python train.py --n_layer=8 --vocab_size=8192 --norm="rmsnorm" --rope_base=10000.0 --rope_fraction=1.0 --parallel_block=false --extras=["capped logits"] --init_std_down=0.0 --optimizer="soap_variant" --lr=0.00434 --warmup_steps=200 --decay_fraction=0.675 --seq_len=256 --steps=3511 --dataset="wikipedia_en"
Each number is 128 + 32 x the weight over its row's rms, rounded and kept within 0 to 255. Layers, rows and columns count from 0. Numbers have three digits each. The size before them is the row's rms in percent of the matrix's.

# up: layer 3 MLP up, 512x192, rms 0.161, rows 295-380, columns 48-95
# down: layer 3 MLP down (transposed), 512x192, rms 0.155, rows 295-380, columns 48-95
# gate: layer 3 MLP gate, 512x192, rms 0.163, rows 296-380, columns 48-95
up295 100:116141168114087102156112127142170117129156221100097102121133179126153126071202078183095059124201127151157103163095166067097168135130142059115127
down295 102:121136149119146141155075123089157124131169139105129139109167188135164115067108108081128085108099096136114141101149193043166135053155143118099111
gate296 097:113179133106099119105061068126120180169111168125134137127165144131151115132168117147106155124191164156080162116097132117109144170108141141124115
up296 094:132163133141081138206212160116075103083161181139107099118096172198150132100113108183053113169148087121083139142121103132090122128129115078143065
down296 095:179157112164080105210190180079190094113158177130122199130133164099137095112106113090092109118115080085083078140129162115140089098082091100160158
gate297 090:120107077146092103143147111103083143169122126134099107153121119141085163168145136075160089188166146116141190180087159165154135116116121123121200
up297 093:078109129152145133132137093167129094099067129127151217166149094181103171202104109117116102137192116118170150099133106106130162070135142138148196
down297 098:147152158161066126086106167106144090092173101136105082111112122162177170112167085108138155128149142153089142086110166110126114142119168145138133
gate298 108:085148115126057121166083143123139183167145088164101106183171081101109138153068125128112167168140126072126157136161182131085133157142135156151074
up298 098:128148182110148127131095190140114153165085130175131138182154142076070139109131088112146091149146155161094111142133116150056128133063141106154076
down298 100:154113108120123126076121138104113123106091059163101118118088192120120084191173109118172103133110147131084106114043049166084125086120123132156123
gate299 102:129168081125127078114123123021127145115182168149119119146119122154178170115120144154149141169172116172127155137066145086127097167096146078209083
up299 108:122186123094116111152132129103162147122110136116139137105110187129151118103151089094160176182133135130127092174124142112115152096122153130148122
down299 104:175123154083109087115159185144161112124112156180142163107114115084176153094157085153117162239083098064140084166116095011111093108174113101160168
gate300 094:187161122140144141135153084209067105173145128100150148212133073114142125185086164154182107138156167139100140143155155093144124157125155086140119
up300 108:131198088116146166125158133153105167086135141069129156100101110124154130125188064150146176145115223126070141214143138089098160151101155153113151
down300 103:144092096120116094162062126150140123127131157111170113103121138085203143054175073161195165155114144154122174156175134194094138140117120134169136
gate301 098:106071177214163148059080172103166131172087108161141067088121124093115101107149112131096139118122150163112196163136143092131159160131147137119103
up301 102:113169105088135111117160117099083108075140112141150166087091212148155083100097105123126139096093140102125080057148119118064120141159129148073072
down301 100:129190103126125114102139097098101083137184069141158080104118119104152148144176178146076172105128164164147094135085124051136138148179118168147094
gate302 110:135161069190203117171160107135131121106146124093132082107092065139125063133146098132072116133105121091140142132117114143163109129134120154106074
up302 099:164157093137052141119169136103094094114117116153151146125094092121080123143094144097147153115128138120158135115133112130099153159085175120133151
down302 098:137156085139130142151142204174133092122143152117169204117104149097150080037109089129132115127121133164158164097089091106152145145157149112112124
gate303 094:128133076124104100106052054104154145150147151104134153179134145197138163139114136125164085105161112112084070089067155089143134118161037131112154
up303 099:130112164119158129084122114153177119148118087150143130062123083104120119121109136145124171136131164130156170142133116121183141103116089090140162
down303 095:174106129130179109162131115158193137140134158196111130145134125160118122082126184145083156105106116091094081177125162117141163125165193134094115
gate304 106:111164131142181180108097115033163116109116115141174153124096100140151118150118126124133170094203120089125175105146163130121102155169104114063108
up304 092:155085104203110127127142195113156118052148064105104165180122073109115122152110057065148074132138177092122144154201066134155144079109111105156129
down304 099:191039179134150131096080125097110142168181106115170129076147137166156084127121144156114100150091114058121133107116156224130094142156144103158140
gate305 101:096116118164174099078143114130157095171129151155131117206154135131114161097093112125158144139064128118151121168060115082127122173100135167111186
up305 105:120111125116140112120126171165113128115116152080169121138109137159153128122133133141167127123181160087176099134123092143117069166117170170123083
down305 105:113126110138149125092113119188105168203115103139132224116142164113166144194104112201154098109109128139160158122109112170119167098112092065053126
gate306 091:145128144146121110144149152125071107141190145106175163148071139130053088148084156163135133126112152099065173166101160152094116109088150135129098
up306 095:106105131109127120075158111112087188151180122080154109234122130110118106143128175148111194159179148144117151163073150082173102148071154182130099
down306 092:099156159163117112100136168120123113135161101093135141127158102094063105056135145087028142079172101095090114138167100169110121207069141111102106
gate307 102:087127140134165134138142085088142150125132076164130089117124103161164121146087128158129140166159161036146101048166157127022141164169163100081112
up307 092:140120162151116144081164060113156122088119118160205114115063134088094165127149165150118121094136085132100128161109165126204162119143091078083065
down307 101:126085103139094126136121059113174141077116135087121100119138121115122126084089127129099146188120108113128187048130149203116094124106167128136161
gate308 093:149099173118153108184099138140128128117174151134182151098105123134110079132094108163144110176185178180166110142083164091105030141128152126149062
up308 098:152163159202133129151150170143118107112148087101099101185181110122134085140074139169138089112099122096092124122149100124176116120103117116093028
down308 095:150074138137153051119122175138127147163156117183169116112193165157099149058158133078132137151126152174164162135163099218126158186120055109103080
gate309 103:068130163132134168131144106099114139117084172160136159123158088184107118102153109119207163136115078098131097084137135101148131121138131109159155
up309 098:117164113145143157160103106106086125089118172108199132120084164121071077141135153136057118161156139138140110133090127088131124128142151112109101
down309 106:095160140203083125084116137113145128100093171205172191141136121158141150082145093148247147153100133139124086045152115056131125144101124103143140
gate310 110:132124138058146115183163076091146123110092100165133055119166066119053172112125148150147079107150124167128155072185138128134149126210091151147087
up310 101:115151151071134085126112125136161146105117073114142139150082136141164055175110160112140141128064149140049150112154155124143107175145169068133073
down310 102:201110146088078140087135120091144132152120105138135104109115089132108134084137136083111160054139112222175086146110131183098189084129120149089102
gate311 103:149158099103120108139141143100053117141116106074088154108182161105125156112166128115090106148109128107102128129128128081072142160031154151111107
up311 096:088174196148108131131078095140122126157119134128115117135148131213101177153135109076156157200139128136158129133156181175165024137135156134148107
down311 101:180138121119132112129142092100143117088164159124142145137207111142129126228166106108104167132138141094129146112145094188136143152194105118121171
gate312 100:122146150141083130135107130157159133154180094123140103121093171085108122098062115085144143130162111124129127121103149131115090064099103123135098
up312 101:173129130107112061147136097046103145107101112130114108133075132150140107112149105183147085117093146159145125111113179179124126161139058079147103
down312 099:134146172153077135118139137166068179086154117128110157064104149072132137093149094094194136143112144107086131149168131101128162131131145121133166
gate313 101:178106107132092119149144172156148078113197155086154171168106101127110163103095103123148136139119125119122176129160123099110058134117122128156125
up313 092:147064135117100094131101125131134220117138110118133144105097149138119086134094098103092142132169119124146087113160166138155128132121113187158207
down313 095:116178114195097158076174112097091162123182171106118154137120075102072092105157097153232141156110115157181161113132090137208106064186128168153161
gate314 094:120114113166137156122081150098171146202173166166146106116134139172125130174120110060147122203171099074163087098159144123172143106094159069138168
up314 102:082198157157138134135148162143116089099100133101046125190095113190085091155138119101073118110162156146137104171162182115132092106171127030130146
down314 102:122103163145122129181142180104066162115155122122158152110139098126141113115147098107140136151130117147138163117190168106143128079177070106101137
gate315 099:149120086112087119122077182086116149104124126125137128120071171139087060138126131157145157140143132115113140145162149122147111066153115146146093
up315 099:150112102152144105151160090143127137070029175120142135159094142112123153149119067100113076114098168124115127130187090131130160160093113121153124
down315 100:188066168091116112184092162142119115152102176087103126095104165166135144059169152152082209147139084156098107125105145089151165126148152145181099
gate316 103:109110102101145122165142122131137148154085138152139162139124221142166173090206146071106121153188115157139157112164143124184120099155075134107148
up316 106:064085152174160082112119138066141079092108128119180114109168132126198117139156178122093136159084144087032107140099072194099057112133144151124112
down316 100:153077119150101079171129145119084154150175112169091131140076164162113149189089110117154071184119123167132142123171140092115087196111084154176147
gate317 099:107130132149113161105150151173117093120171056078122090149154122171131138095075160102149177137074179082141121138142071111148103148032104149121113
up317 104:138121171149147103189115128114105154134116125142100134129162105188100137163087151111130169141180131152087125132165142156208119178101133146136147
down317 105:153161117141143132108087140163122121112117178140140099176077196141140148112153125124121164154119145172194176131180142117082076163138067109132140
gate318 092:169151161103083099129092084204115116068138058067156089144134107100146113148161080167146164148127087108132114182113142117166077112177132202124146
up318 091:174154078133142107109160155049132108151108122155168166129137170151184176181089197133144153127094080130135112087080115132105136181136121179105143
down318 087:087120111066137107156119106112147130139141093081148119177093195135144139114150130107065063102108110105123159043164179132151148102167116072137144
gate319 097:099131141110072151113189119171181087143123121140080100127131062113102130109137120100147117125179180108136140101134157097153179045094157134085141
up319 095:177127088170124156076158128155124154154066128137111155183090095124116162151098141174169181135087130108161145136131179183114135151129124124101142
down319 097:074168184146164130174061128096120128096156134143127128104120093105100135152167058133076086120095203108156160127144174088136163096108113132103137
gate320 101:136148091098085179066130100096071140076098055148171140133144156113143091086116101109161142112125086161124145093045124109119126182103123074107141
up320 097:144117103158126133106077136148081133095106115097132133186094065103103110098153119139129123160130134089086171099155116134053112187100157134090102
down320 098:138136117163169088123096135173059177118060172172080110168167138141134138080094153146137141126122099084101168126173165142148204125082085113179164
gate321 098:129140083172111110099108118155111152153130123177124152175133183094106134090154193165148119162168143139135097122074110177130162105090140138104119
up321 101:188161106065083114190133141161053167098142115100104127182159125111050133172132195115099105176105148111146088100091121139137152144088136132195120
down321 104:173123157133163120095111139080099075138122169136079140179165166164122150168126153124127134150129110173152138145148118047054128112078145080141114
gate322 106:098113133149173121130226102148134147062092152166172092118055123103137113125111128122111162142145162116101122087153060106166135100145085167084136
up322 101:112127152141125120128126138122116161126153127132126173143114149082099160111108149053083138149126105089127124089113070162136099178150121164123139
down322 098:153142101079171067088089183159120094150196164128120156107159140136131174165188113122095162206140162126155144100185142103137096120090096083127149
gate323 096:130112130111134112090081134102126115117126072122122092111123167142162123141119127135195115142145163070078159142106128110046102126106104115177113
up323 093:114161115111114113117122124201103131186100120151137101090134100124150096123104067115180124102104140111131097127171086110102157145136084197147106
down323 095:187126172205136145154164181120116112101079147146068176112101178162116092111117199119155133106123146124083100164125112121111159140115138092098187
gate324 110:117162093124124160144148063036113147113144171138120152197100074159044135171137119110130200210140152178148158127126130136122119201112149096061144
up324 105:113142104137081117127175200174142151165094116162097138106047155123125161064113113108172106171171107107165101089190111137065114093091076136190083
down324 105:058158115121112130130108133131091173119087163122146175098125147217136127108109120089091079132045094094175139105077128132089156103073143143145091
gate325 105:184082071170127131066152115179226104177202115156152130176104118123148108116115124145145111159088166120120068164092144090090133101127115165112072
up325 100:090064142089111152088091142138088106154112139163125151076139198136076129102118142112116127083060117135129093163089147164197141153159142108086069
down325 102:105170130187183124138166126140088172103111075118166076119137112107122135116154194120113127150089113106115137125144126085096096127174118100110134
gate326 094:132122116096125131117110133074147133123165106104063160146105085115132083094084076144133196146132124119173159080200116082121113120155116133109124
up326 099:139131116111074119154130117092104138106163180038114127153155090167129096177152110131121156133138096128112096147062180118135149133121125123158091
down326 102:192153151081147140101120158179127158133109155127131146143046114124102037161133151142091116193100137150154139105103145228110151141121189121175101
gate327 097:115151085174082188084062114119150112106096087175171110159123166075086098110126110074091147152083094112128142159122218109112186146177145161116119
up327 099:164105168144130089129156133167126145169158141140077083119104133124102161066118089117166127120134184091093053083142169116040137055131099096132118
down327 096:119208150118162052139144103117070139136117121109137111199107083164101096072135164171144128106128096154167155136112086057124146142128118098137149
gate328 115:048182133096128096085166105117142148120117117095141148107143197108133156107152128109075080123155078119138084061130164074091120100089096150125153
up328 111:113144119211102098128101130119094108175152168124073096156134093114122211134137076109143152063169165161126079162131149083150129136144116139127117
down328 110:111092101148158134120149164165095121132154135146138143156085127125069144135120195109128123084092087161088166154175079129150142080151151131138092
gate329 101:119118126116089152159071168063176091059076168165154109195149133167143130137147133080140093149069104154111140112127094102118109145106135122046126
up329 101:068148083134157167074114139115128191170112115114104142138137104084114193116164151139097161116158193101184170167184168108177091136107110107122173
down329 099:138132184092124134065117127099097111068099129147094157148175133154092088094135122100156078108111138190136128129113090150156167130182154169148143
gate330 097:135058115163088097136111103115195108088170037119155204165108078093142109082152120189123127182130094118094146146090110144138174117129156121138125
up330 091:135152158161167168191106165182148159156178149148169141113155142172120110113089126081134184142109155169171100100188167157110175110131159110115190
down330 099:106137082120139106165151122102152114080121084115106041147106147102121158141176106081180138146194125079136136122101088073146102150171113144126117
gate331 093:150122111110103143143183095112142161144151149110175124139104104130096110131105157162164147170118139113157109167145151102110128139142213086149149
up331 094:129158107155120150150153121129116128142105174134115135093092118116122185132110099160135137143094153129179135126138136159127117099149150082188089
down331 093:106098145101116129110105126137106110093118120125075125100185168104145111143090119113126142150112120084140119175198150168089131165052033140095121
gate332 093:055096140102074141138138125076080130096110119097187127140122121090113069158147118098146148153160059074111177062121133135135149127152096139134101
up332 093:115188137132101125058108115148146148122146157122078101139048141176167073161132106172177154140119128109166082065132160123078110117131105174147041
down332 094:139209096105167125177126147144167136069176160061134161133195109170106184194154122085122118107125183111082143165116093081165085090096120129123119
gate333 098:093133110132123092119114150172144105097134116111146169194124138116123100137040163085139152219098117123109108146155060066173127136082173123102104
up333 103:077129092089185066162167065087102163060144112139132124142108147121079160077121159063072105061139132095052146115146032168158130153114120117117149
down333 102:109153138113136123137112143167120202122136118125131077137120134181164145141121148101174102150146092137106131144165097094128137122096141157112148
gate334 096:138152131187136085139136143142092187204137148143135104123134141132107129114108124165142133138161106136104115105148108095104101098124132173153147
up334 098:102150107164161130113125128132175116130157129105118126114138141168097142175193105159076071103104162119135104141095111091174130099168138124123155
down334 100:111016163135129149226118132123140144109072127126098116139097146108191139109056153101120103142137115097102125082150144139097134120114178123171165
gate335 099:076173122075137147110152109082142163099105124098156172129062121127114126117126109160133139185086139119119188112097116060126090097054127130127120
up335 108:157110120153103118154103156143114169154100086201123148189134126151087085121123125086196073120075118139131147134151089152119077149106165103153124
down335 108:124096119187125092083144106112178148094061126187139133154150149129125123122110094087177080149074123129093126139195109089114172151074120114155163
gate336 099:101126160176150113156083147150158139116154122159237141106128092134118097112092128110116088198125158074126098087190186098150107087143178122148059
up336 105:159116103188161122202135113185135127111150175118137122136128149108124102107090131127096113134097114148162186134142153130125116118094140106139123
down336 098:130120164111098167171153091197134192149147139190078158128111117105088122089136125109093136154159155117112142119082110179178059097132172108114118
gate337 094:135151134127074127115063154104143167113085128176157122163197128170187124134098120111135094132132156127070170143169127200091116155115162130146129
up337 093:132166134165123094145137197140113033173140084063126151162122173155127134075187114181135078135199132123084167171158134093116098064127134078161180
down337 097:085130070142070130114119082065097160073100138184113077094123108205179088136099082134104071097154151102094105123095092170080174159148209149061172
gate338 099:074121119164136129113137124120115134102121118090107106092126164106138122108143151124132069081158107123104143086190203076175140049145129117179138
up338 100:143137118098150132204188095122150150129069128086116150122103115095095127138099045152177138126137141186140125159103141129106121104157129080108147
down338 099:192096148121110118120162130125204122111092102135106099134134114110121104081085150148143118111143167117118088160140152172052168126114178154153154
gate339 104:047124089153153122132094057117144155131065114167124120138127153192150147112126070137143142143154181158147121171064125122199121087143112194133141
up339 101:154094105123167123147080116162139186163137109176086109189097135106074158139095142085102160129142100124134176075106134110116122088161209124071161
down339 103:123108134133134165118144104110110124126084120129131105128125115106153133167117166139135132102028103166126122094122160225121148147117094115109179
gate340 109:107062120148164107088157108119094124175111122133117091107089130154120110082151116131117139143090092129074111120161104124124114176128125193126103
up340 108:101070091140133147126128154130121146183104121115161138125136144100089090128203070157097157103113115088122122152113071145155166104135172110094138
down340 106:117159089135173167150120122115128105196179148113174132163115133127137140173185155155133233190165122189114124126149156132151132102145139110076092
gate341 095:150156095164179160117121142148113129125150108121185203114135107112060162096133124159111080124092166215154099149144147118185167124111089117119085
up341 101:115135117149131189177107110137095095125128215163115179069168140096118124119072126126121113149110155185163146117111091138088147051098144094138114
down341 102:088074116116165193085085138085078152129129189150065151116121155119110145097114104163150099086092104109138162093129092171125131104102117112156107
gate342 091:180155135070141093158133111100101171172164128150071125066132129160112131105050177174121134105114115132152137107151143143129061103107128130129136
up342 091:143071124154130122127131103037113075146130146137152137093099153131157124212093149098142137129124057117065174127192180092100127082121146127102144
down342 092:143133112098120160152084103087086126151122126092132087096148160147196158255093116135152123090079164138160171134094164240118131133142241082155173
gate343 113:077121145168169101156160101107159144118153085130170081129102096175175108116152134094107152177141157173136148165101201179153145097161116033061100
up343 113:107108130106157103137172105153130083127176144108114102120108125098104087097166103167083143121142105101161164163078087167126115137140160173115068
down343 107:142154115128120127106099126131117098141173209076121182093110166149159099115103139137131147147028077119072069132147152130121137138124180132134133
gate344 101:147117128089102143165176146166135123154172124144167183153130069111095178121071121162126176148139132125119137100127112114121110140098199111107074
up344 108:114168125180109160145149043095120135122117154189123134198152114145111182142125131136065155166142163120174117119076127149166088168146133126078173
down344 102:099146049143149156089084125123064112155144155177144128097074116113094129255102132086168079114106107134160100114157169123135138180069136118105125
gate345 098:126109120070090107118155096082116120164087139086149169103139114171148153051181144118171106137126085116151141129123130082156140114139115126095138
up345 104:107146142170119114104094107139119135114149098125144031192101104068081090154152132131050163095128089150114063086120117112068081116148113069203144
down345 088:099188125128114084170129114087130105067134118159120078170058090151078176206147158146105125088100118123080118135107147124157130100097212173176118
gate346 109:150140134127117116114128187085122072107205115196120164040148116170167165112118130105181135165142152142120119118142194133139095090132092134091137
up346 105:140131152116091136149162134158112145130123150115134141131042137208122158144098127142099109128128174095110139137096107118166176070118119123161097
down346 100:109113134162140148103095120136113103137162150094090188134150164145126197152149166157084119114099189134087148188090117217100146171110078075145098
gate347 096:125139073103103198117139128106151148102130122134171140182140179061091062085119134110177135152095139133140160060114205148100149122086114105106121
up347 097:152123112148077145131075093184091150090073127108089104111154063149107175134144141131120075138143101166092082107143124170152113097149134124097129
down347 099:095184125135140163111110126072112131182178113123092114117094099068134125110106122164157103099140186083117083160136116133165152150144087116135110
gate348 094:107117093132124118089172112149122096103161134123129115145117092121136219093123093181215113128105124140116130146090120125137108089099037125135122
up348 101:135100188157162141121142095105161126136118108096170129167200159122111160122096183170156102118094101069094126159192119135130101086125141148130142
down348 100:117187143166124108144137204134077159176121178160110116111160075105058157151143149097144094168145121117131128113073104100104142154137148154116048
gate349 091:166104126124138123116118130112158120138127139151142138116101090185099144116128140111153138113127130187155146182125080131196137163161166133099128
up349 093:118216077109118122146120047168099194067106188173101123151141133159130133118078105089160146175130140122122102186171113144146147123186083114136119
down349 095:127141122124142098145134126123141108174142156150114132098108117118155181201143148122189107154149148148136112088196056066168096167169042122116098
gate350 108:084072126117127095124145105137149143146126164143082135110120095095108102105139129116066083167132136116082092052148150121143128096137186139135095
up350 096:151132144129089128130167113102124097132086153124116198099127107111139128144181173151080116113133102141115138088116093114109109163129107133137133
down350 094:172149073165153100123088107105159136150104135140166147153084138178142070145167110182111113138061148109101101143063120090106163156115172099080143
gate351 114:191170118118113056102108091164167184141148135115149167089168161187102138105131080085138150180142097110131119126166144125154144128099094143077121
up351 110:095094144127090123166150143074150193122116053169102143139118183185115109162138109168187138134168077184155130111131112113086072088133149166114148
down351 108:158181146116200085106089164142215176118123185104122155132096132138133107117121109121112137177175088139111156178133113063156113113099045085113123
gate352 110:085153150148131107176130132139149120163128145093155187109150070124112156125076113130101095170154152119104153059121124089110108100140117159115189
up352 118:112163135147110151146104117198176131122176132138183177118112074078191185121150113116110151154132165089170081169095110141131122158141089159131147
down352 111:182170132116161157167130132141216091129148180096123172163079115176175168080108144109107144133160152097109072108139121122132131176158102100195153
gate353 102:104146146159141073113128153116113067172082118138141155160085153130137110139144143110149119153174131118143154115130135142077084145111178109125112
up353 100:071072131071105116067145124113117158160176137172175121090109158093119074177130126195080138102122130128143124127112161101149164117160131077132150
down353 098:038128171107112159122166124086152160111110126104132150147111115076109123066100154189131180103110170130098078086103121251125073116104153144146128
gate354 108:054149117152077107136122140114091091139156055090168103084115105173139097142102137171207116154126171108139150068165170135158178102151116139113076
up354 103:188165135158138147150168137100101055146099144229173146059131087161115129141101120128090161139146156141191104112136193175118156121150161105141128
down354 105:164086129136148128147141079150148113077114142200137130174073170065065183155119145152055109078179130125093139168150136139094126125079183144121100
gate355 103:141148118157077108099151177117157132119148113135098176148118134093138094114128171162167101154118131098163096105171139135169117172130147167101092
up355 103:172134131195125112122139183180111104103079120125119162125126166124109126079177155140099188063148145152158110141136120143141160138129093150110155
down355 104:098104090106111158144154114119184124195147105116073153130119145120129122116106138141154126106141116097168135138087107130138126124060105176112107
gate356 085:065093165104135112116100121082131154136163132121169131137157153121137105115141176128160141125149129139138079200070111173163108121129151132038165
up356 092:178117117100156175116054176171178151123157185107111176149114125144128127084063135154145216131127135098102161079109093119100127096127117193146091
down356 090:108157126144155078183137132157122064120124085129121095139175075104136128095170133095131062179115120144146136179139206074132177151111069099117179
gate357 087:103151147158087138149073109113153129149179184159103147136166085119102135132093138105105133150157145177223115116121095126085115172192164139137108
up357 090:112104124113095116142161150102124142128121128127120127129078143107064088091155100136133097165175075113045125206140177101081115113142136149166123
down357 095:096102153108162038165083152121180133023096142140172130102097116150052124125188141116157126150114118131128104126100109093130135136179144191123155
gate358 099:128092099120143143073105176162101131091118073129133177166120152088116092135075149135101155145152125173142117146113111121153196102130161175132088
up358 112:116158165149142122198071126098126161121102110171139085126141112148150200132080127208147067140132086183132126091098139119149141079153130103091136
down358 109:151092051147104119128127092083140136125148074180163085117154110128175163090130131171128138124114105130103154108098089173064136109116157081129149
gate359 100:155135120172148068095102135091097142147133092141094064131130163140120101113147021123151102117114098152121094170144144167167111129127110150144091
up359 096:156121090087135173115190137208148112139127101121079116092126138127132092121131149114162124115133153134147130118123166133145108120109109100125145
down359 095:108142140144147082157178113187079123097103172173146134095174138149054154084123143126178091156121092097146123084163059102129110158104070144130158
gate360 107:152198094163086109071080165123039104170071152174122163136072207062116102155093130138120097167206139095165206144142093128091108113080136109133177
up360 099:111138177090088139110139114128134083213139168141145132120144162149080093121132190121140152105135111126096089059156106155118144084217088086110117
down360 102:144216154129063162164205121169143091107100134118160161117178101114062176129105120113135110112116080099130099122141124069093114114151089083138157
gate361 101:133115140128092087114081093118154110162108091116156148104107148125142145098161122194066081116170178203092150161107102112133110142079120101092125
up361 099:105116121156156081098151123087088134109189190092099113137132164091144161119188143129158165125179109170125128082097058139123183134143102161119168
down361 105:129162174168159120105133155129091175132157132130060150137107062137081083182180113127086128159180141147158158114165123167130115142142198118075150
gate362 100:150085127112073121159169154148140144195128160123149118084125125206117101074112183101146103117212152131092165057090116147181112145159121139136114
up362 091:132141114131172124068078096114111110132142189100152116163132123116147171126184126082109087119189148198157085142153148141152163117174137109212193
down362 097:150094125139121134145182162072153153114141073187115114100094160131135129197133159118142106038040089101066106119088138085149137130030120098170099
gate363 097:162134129100147121071111064091149126123099066114060111055080112198082152126136120081114106149154105125125095114099141066121126186131215137081112
up363 104:089142160117148189117103141129151139146165148169139126099137148112109136109106145169141163154113114099106128086145052066098096117149119137103104
down363 107:137186123156082077115124132043151117147158125134161152147129153138174155117111151123140105090161135103109149170131122195171127104117052139110093
gate364 092:114141121136137096123186138152121133100071108141162181086116054142106100095074182118166165152170135064129169164157161147121091100136143097061145
up364 095:117131092156117125116118112189121160083135109081179113122092097093124134125136080128098089096070134164111132156119123095193157122126075151095104
down364 098:118200110101115188118164148085114211111106189108121122148109129173071112066109124139138116174148147192121115151121117105086076111100117135124093
gate365 102:124141168139111133098080038146163135149123110140122131177150117132113133069167147124085128136114098096108137103157158098135154037149135155115116
up365 102:141157153119174105145099150181062182089164138175114061161098119183094141119152111130167113110096139089131119096172043110166071094153138087113088
down365 105:146117118135083152186189106121150092168088137145110115111143127091115128059145108103132131130136142106137106098107098222094178147121121141137049
gate366 100:142229151127145073120118138162131156111195105130110189126076090111126165153081088104135147099152182109131159176154133069146134141053118119166105
up366 104:078099090186081097114110083112103130160108130104190125170165108123110112168126084118119193113204167164118103123107119073127139149147131118089143
down366 101:118100095139111114149084088100118084124136075183137061137116084118136127055125078160088149101136145144153160161114156137142154114172099088190104
gate367 101:192159150175108133150155103148129133139128091130164075131177120174143137129080199170172195133119134143092104116108124177195092185126119154118111
up367 099:176056098150107074146141083116176116058122113143099170147154109123139103165166121121172103135166143130147089158136143128159150131118130122088122
down367 100:106135177109132118143181071140132182169157130145165105099185160148184157186108149155160099157055120145096145100106127098191164157094219160150168
gate368 109:155143113154145132039145084112142100087124149134094147158138092058129117114129118158199124142084133110176169094125167150151142106115149113168127
up368 108:114125116105138115154124104110141136080084119145105090103055082105181110123122145120071113113112146122064107197084118129101143163127079157158144
down368 106:104126179169124126091113144196167103099121125111121122135197125105110134153088072119126134062105078134149129134139142133116126063125134115100067
gate369 097:062115073083129130135169110127069131117142133101139138116111156105139110136131167123073099116072154142111122065104200088059129092087183168118176
up369 100:139127077143115172156101105111139113139135142122098134104097180109164169137158103175130150149128164151112101125133121082118100154156168107143122
down369 097:138156134161117095077119094082117101133145131146158044125140116151172093139158144108081168062142146080141196113131150024131106079074083136120132
gate370 099:122094135108177150101092116082137103128111095127167089134137122095043100124132161168116119108176101180175151082120157142094165141149132132132131
up370 103:118132192151068081134167095119137130168117165071029171110122162167103105147139181108121176167097164087097095132089094072089118101121064080136093
down370 100:084130072150112125153135081082052137071073091121141114154138152137062161130120197172108132188151110132131167121120166025094123131122088156149119
gate371 104:137174158102121129116182115098170104080181107126101102163114147153103140107027132113137103086099197120128152143140147082159102089040112155117074
up371 104:071075068129142103091079094073122092147122095122164104111161126118096180136124129128125131122133133154112129160052140090130171147128140103070150
down371 102:139081154192127099139118100096114156113162070124181140156166125144134100080120111112142137104137137138134141128131174096120145111114169089111075
gate372 107:146125181146069109100133094146150139089093153176142114137150116216149163072094132107086138203178110137123117136147132121140063130116121101188196
up372 106:127129156124088138132164129109169119184129155162078090097152119160121133151150139124177133154129146119138073081118173126140190124124143125161182
down372 106:144136127144158104121121155142103126141052104154172082172174125094153166099143137144133129126145156109146107127123107207153089167083112107164155
gate373 104:115140115147036084111097153135159115154120105114144079092150144103150108069118138137153105157092173191123117139107176147235118131079119100174173
up373 096:186222105158113144076070190138126122092149055080139116119107101148134136122186124128160133151110133152126108111082092136153139118178122131071121
down373 096:173121127071164126169116155191157131160159159137140089166138096156201071171140166121178114160110065074101144098133124069137168047137125130142128
gate374 102:142103131128129097133058134132135165147183101140156108110111131165149122094125102059166116132166150135084128102151155143162135165105110134091101
up374 104:096161066160146134085100136097128102093137106148084175128171132106156131163124184109084069136135168153124127146101146166098120176142166097129157
down374 103:174138123155129103169126169131114122109145107144195158099154136111144200215068083102150172097115121115111135116154101100086128113119199144111121
gate375 090:102153115085152083155103122116149137100108069102139094070130174156083103134145171116124123103118160130148119148117164181066108170105184133159090
up375 086:142130065089133120120091104139034156121110107142144140134062140107170131022074075144167098195136151088125152164130106066179141161086115129146149
down375 095:134161145147139098134143124114128109153097101104124118096175151149120098168102160172137183131120160093145095159148178125098128182073140164160146
gate376 105:113117121132105118144108089105175160171090197176179110146106107086116148100107122123130133098114179094127107156142123145159008155134111150132110
up376 103:101129117075129145040171071144134127096141169184124166100116096123171082132132122155122153159137140171123135091127100120119145147132133118102077
down376 101:205150122114154163140124137155107121133110107072127107131136155083111220197092113131116141148104210132103091113137113091171126126113167095044149
gate377 101:105126130130139082158195154158127181080123101148110140109135063144135129079152134072127158176068153145113085146136119108181094088110087149194082
up377 100:146074069088136120131119082147166152192138107161159126146174111135137137149116077200157166119077142124161107137127126083151123185151155130152131
down377 098:106131152148196089150084087142148091150156131153078155100151144133141188144124188148153128118120071084036081132118197126167115104139068113127146
gate378 101:141152096140164102116058121081132090114105092058139106176093151125059111106126130149154119115163129115151117104155122073129114078129118173202082
up378 103:111154158161160121157144102097062069111148083148144133054117093131074131145141129150164101111109176093083129135096135142114190151149098150149065
down378 103:162120135126152143160138103144112101152119146124127153155150101152103154152152127143075139126099147176131217139162144098164090146145175085066135
gate379 102:177140066107178101115145148130121127133106092109165125109167103121152146148201165158086129120128139112104092170125113151120124147148128142151154
up379 097:170076165104121126095185139057111100158075114124108099187139096103115166113230124137164113134129167195116137077117142079070194160119175133071137
down379 102:092059148156076148066114081084065084146109090147120138192106123104135069134155128160090071109174159110141115142176161157095127108095176110103085
gate380 103:149120146174111106123147135127127126101163087146140150136054135078121143095119077083165133181084134176178174145116170067129137030169090121084125
up380 102:049107088098115149146103180195158135190125056111147109175214177075072133163144111116103145156113151141164118110177096145126103115123138130138118
down380 099:161160135117135176103121192153138124136192142115129129060128098103064104162125080173117132097145124123094094130155112062163131165055160184153076